Weights of a small transformer language model.
Training: a variant of SOAP for these matrices, 116M tokens.
Each number is 128 + 24 x the weight over its row's rms, rounded and kept within 0 to 255. Layers, rows and columns count from 0. Numbers have three digits each. The size before them is the row's rms in percent of the matrix's.

# layer 3 MLP up, 128x64, rms 0.131, rows 105-127, columns 0-63
102:107097123171130125121134113108077124103187137105166141149122127165103135114145110127118129129165090137124134119126132114184115136104082171136158122142090166103134154115084094120127129120152122
121:098112108124151161139123116136118102107122115095146114090099084118117160110148126133161154126140157112126135145139161116115133108087050133183158148133163144110117105116142121139145131123125071
105:185134115107177147135169130108164107114170108115136120140098131164114126126093149099164120143116140122140099099120143088126113123119125126122164117162096104147151152145102145131156188136121164
110:091132107117104137151142137141100162164108088124093151143135113155149137159137151137109123109145139104114155153124114176159160164091119112180081095149124110154135120143155117116091086148132130
092:085134125128134125109102118131119108124096091127110122137143130159183164148174090152096142124148180110140143078108144162121181117123116128135162115107145146125135125105132117102170133110151167
097:112136114131130157133140110139148131118161101152118136107117093174172131121138116129107164113152136115114139096144117121164101131185170145084153063147140138157127118172123139140130153136162164
095:085172094083141118123126165149142117131132113099144148154161087111116127073128104120106149151136116173116132144157127177110135120068136142140111090131120104099160116108140134099135124109133122
111:123151122143146147092164148165132087133084145121162132134115134143162127139135131128122103139087109166143176099107105112089136163139143084101116141113109134087137143134076125120172103102120145
087:119130140171127113117141093089097156171166129150144151132100096102126122144117129121149170124095141106123112104120151126157133167141081126119128114095098135064133121139181123133174118119130108
094:138143125133074116122089115171109092140145111101067123141134149119131152126168143102102077129132112126129142132113078139128110131087141129104110151189112096148133132118119121100085127107113126
120:127123126095118151105133111147124132119092125144083116113137099107191160078099125129078150132103105145137123126116119089114134096176115121117147101138133092144159174127172120130158108116113141
101:156162112101146130115101092140137137111127114201151150106158105191116102130149102146124160126098147129109119091166141142130142144113127074119119108124116131156110134152156159137145106102144104
108:169091081117130171151154094121156123116123131133096123139144147129133122109172118062145113145175130134133120126059121101151172118127137141129156133106150147107134162129157109143143113123123153
114:142114097141121105141175130093186083129130148127136127169130113156109110152116147147135142130156098134134084114086126102158124061135087132103126117120136078108127119130128130136136125088161128
103:146166134121082123129126103123123130136120133131142161184156120138140102177145147139173075159183118160101117137128145128130137169125125156131083161131110086119151133126130161101111116144154126
103:131150134128151161139118090168100162102129146145157125119107168124159092135125112137125155117142143188135163154128125166115091165120157131159151131147145137127101107127146081127086148101169122
103:108069099122104129128146125121147132105112156094163170116161101151073112124122143149135113118135169164170134115160132115124105145117097151179107142130140144122085108104122130115167117159120124
107:167124132173171132134114152130107120104119126132132147127171100133142107134136136122138112191159085089058112105130151110109124145111131153095107132135147101152137155148112116108144143128114181
110:174127105165044109134115164106093097135160136123120097142148146140107151126131111128095095161167141122097132125135157101104158121142116140136134130129101127164111127101115126097116104170109122
091:086133123140114150132114103103140109159141094091171121120121141105115135201134102113163106148102149132153091114115156143163109134136175118106093129133134124108124148137125068110155107137098124
112:099098161115113136124117141085118113129125142107170138133104137124098109122072131147125107105092093168143097114169179109109132168139109157169116133093114135159139120126120100102115143160130163
109:137132117142101135137105125154129109117099150099130132126137103131183133147164138117103106128136166093131133102113127142074093134107142077187097145163119152111100145129094144136128109150174091
100:090141120138109156134130135104167123136136111124152137117163126123144138101170136177151138152129134137103130102167100171143104160091099172086162103109140121171145130154128122082144119161126157